Weights of a small GPT-style language model, trained from scratch on English Wikipedia.
Training: a variant of SOAP for these matrices, 868M tokens, 6626 steps.
Each number is 128 + 24 x the weight over its row's rms, rounded and kept within 0 to 255. Layers, rows and columns count from 0. The size above them is the row's rms in percent of the matrix's.

# layer 4 MLP gate, 704x512, rms 0.158, rows 347-353, columns 0-63
size [103 112 103 100 109 114  96]
[[ 92  61 132 110 166 131  85  87 143 167 153 144 137 154  97 171 158 169 147 133 145 140 160 164 150 122  88 146 104 166 153 138 161 106 109 122  91 155 115 112 136 142 100 143 126 171 147 110 121 115 139 103 133 137 130 100 135 119 102 157 161  96 162 138]
 [145 165 122  86 148  81 100 142 164 144 101 159 103 142 190 161 108 126 165 145 161 126 156 140 189 134 166 105 135 151 141 146 125 131 141 144 128 143 111 122 135 109 155 192 169 143 132 112 131 103 173 126 135  78 137 105 123  93 121 136 124 131 160 109]
 [154 135 126 131 107 164 136 143 132 116 148 162 103 136 118 125 168 111 110 136  98 110 117 144 122 184 140 108 135 111  96  95 171 151 128 114 177 172 106 129 116 106  97 138 129 124 127 145 145 122 122 140 119 106 119  89 131 121 160 113 130 148 134  77]
 [136 133 144 108 141 148 102 118 144 112 111 108 133 122 129 110  98 146 131 151 138 135  76 109 141 134 153 148 138 146 104 123 126  90 128 135 117 171 108 109 135 140 130 135 135 174 134 130 104  94  47 153 135 179 134 154 143 191 128  56 108 112  68  85]
 [131 130 195 179 118 130 107 143 152 169 135 121 115 120 112 164 154 121 137 135  86  84  98 100 115 166 106 138 116 116 140 180  80 133 154 142 153 109 140 122 157 140 121 171 153 135 156 110 115 127 130 123 144  83 125 159  86 136 169 139 132 107 133 143]
 [184  95  79 135 131 126 128 121 151 168 127 140  94 102 154 125 106 109 138 154 184 114 115  97 103 152  92 165 111 120 156 150 158 119 139 142 143 128 114 119 156 130 154 120 148 119 143  87 129 160  80 122 146 160 149 117 128  94 131 134 110 121 133 130]
 [ 91 156  84 113 105 130 110 128 159 141 129 125  88 124  92 139 126 166 145 139 148 136 112 116 154 134 124 104 115 155  86 159 129 141 142 115 145 127 158 127 135 156 129 113 121 163  87 159 140 168 135  99 152 145 100  96 181 117 122 151  98  97 103 138]]
# layer 4 MLP up, 704x512, rms 0.17, rows 347-353, columns 0-63
size [108 105 103 103 110 116  97]
[[127 112 146  88 132 162 122 111 110 132 137 140  94 100 125 141 158 125 147 115 119  82 131 171 121  86 137 150 127 120 102 134 155  83 130  68 148 115  86 155 109 107 126 139 174 111 114 155 106 132 102 156 130 111 134 124 147 130 129 129 126  97  98 145]
 [141 150  94  65 156  70  49 148 144 149 118 145 147 127 149  98 159 135 153 166 140 138 102 125 148 115 119 128 114 149  95 134 156 116 112 122 101 102 116 133 154 127 129 140 149 133 142 151 150 118 160 153 141 124 130 112 102 118 156 103 147 155 116 106]
 [106  95 168 142 150  94 136 129 190 161 126 105 126 122  93 155 167 112 157 137  81 126 145 130 149 113 105 130 127 134 130 108 141 137 123 146 164 159 137 127 148 124 125 117 147 118 134 127 135 127 129 108  98 122 123 135 134 157 166 150 109 120 176 142]
 [ 89 117 135 116 152 141 170 142 119  86 168 162 153 149 120 115 128 136 109 136 196 128  93 167 136 138 149 141 176 123 127 101 113 116 138 124 139  99 115 111 132 160 100 119 177 105  98  99 146 147 119 123 144 134 134 126 137 149 139 121  93 147 133 176]
 [154 131 112 126 134 129 166  92 161 143 138 145 118 129 118 148 124 145 133 147 105 153 141 129  94  87 145  99 140 130 168 141 164 127 146 184 154 113 101 128 129 191 123 123 123 132 121 139 146 130 123 142 101 149 120 144 117 165 167 125 151 134 143 153]
 [114 147 136 114 142 140 105 131 101 116 109 103 106 127 107 128 146 129  94  72 141 127 112 120 116 157 139  95 102 129 106 113 178 138 124 137 131 146 160 114  69  54  88 187 135  99 112 139 127 131 120 129 154 145 138 135 115 125  98 120 126 110 107 139]
 [132 107 144 153 116  98 139 117 123 103 131 140 128  90 130 112 114  93 122 103 104 148 127 155  86 124  80 121 145  73 156  95 130  97 124 136 117 130 146  94  96 124 150 120 141 156 179 148 132 146 135 127 107 126 136 140 130 134 125  95 150 140 140 122]]
# layer 4 MLP down (transposed), 704x512, rms 0.157, rows 347-353, columns 0-63
size [105  72  94 102  94 104 103]
[[166 117 132 131 108 132 137 100 172 117 124 116 110 116 112 143 141 116 132 117 112 148 140 174 182 137 120 131 116 136 124 113 131 125 102 112  94 123  95 120 128 124  79 180 121 128 121 161 165 158 175 125 112  97 129  96 158  66 105  93 186 102 160 122]
 [123 125 126 118 121 112 114 160 120 159 105 160 117 105 119 108 120 133 119 142 156 119 157 160 113  92 100 142 126 131  89 117 147 111 157 147 133  88  22  92 107  86 103 139 150 149 127 136 112 159 147 142 134 125 116 123  86 114 141 125 137 152 134 146]
 [134 128 108 166 113 139 106 145 139 126 114 124 144 133  98 107 126 146 116 127 117 140 109 140 107 114 119 129 102 118 134 130 102 166 106 136 103 143 115 133  82 122 124 116 127 152 120 102 129 136 101 115 167 109 117 151  99 103 113 137 105 173 131 115]
 [111  78 117 143 118 135 119 113 119 143 134  87 139 150 134  69 126 113 136 136 130 132 137 132 118 120  84 161  93 132 104 136 143 111 125 163 178 135 114 130 124 132 133 117 142 158 123 135  71 139 127 131 164 147 136 119 128 122 139 117 162 146 149 118]
 [100  90 163 113 125 109 142 151 107 109 113 126 154 113 114 158 178 124 109 141 159 122 141 111 132 121 135  99 114  86 152  93 140 152 120 144 122 109 192 132 158 103  94 110 155  82 118 130 132 121 135 159 144 139 149 148 129 129 144 135 117 119 144  87]
 [125 156 100 119  96 152 142 121 161 200 138 164 124  94 120 101  89 163 137  88 135 119 124 156  92 136 135 121 163 131 128 140 150 130 126 121 116 168 117 156  74 123 119 134  92 107 113 144 129 124 121 133 118 110 139 189 123 156 133 143 135 128 160 148]
 [119 117 137 146 120 153 158 115 101 126 133 119 108 132 125 124 123 124 117 123 112 174 102 171 137  77 119 107 110 121  98 128 135 125 128  96  86 146 135  93 129 167 119 103 106 174 101 151 106 158 113 158 101 132 121 106 118 105 112  99 107 155 127 135]]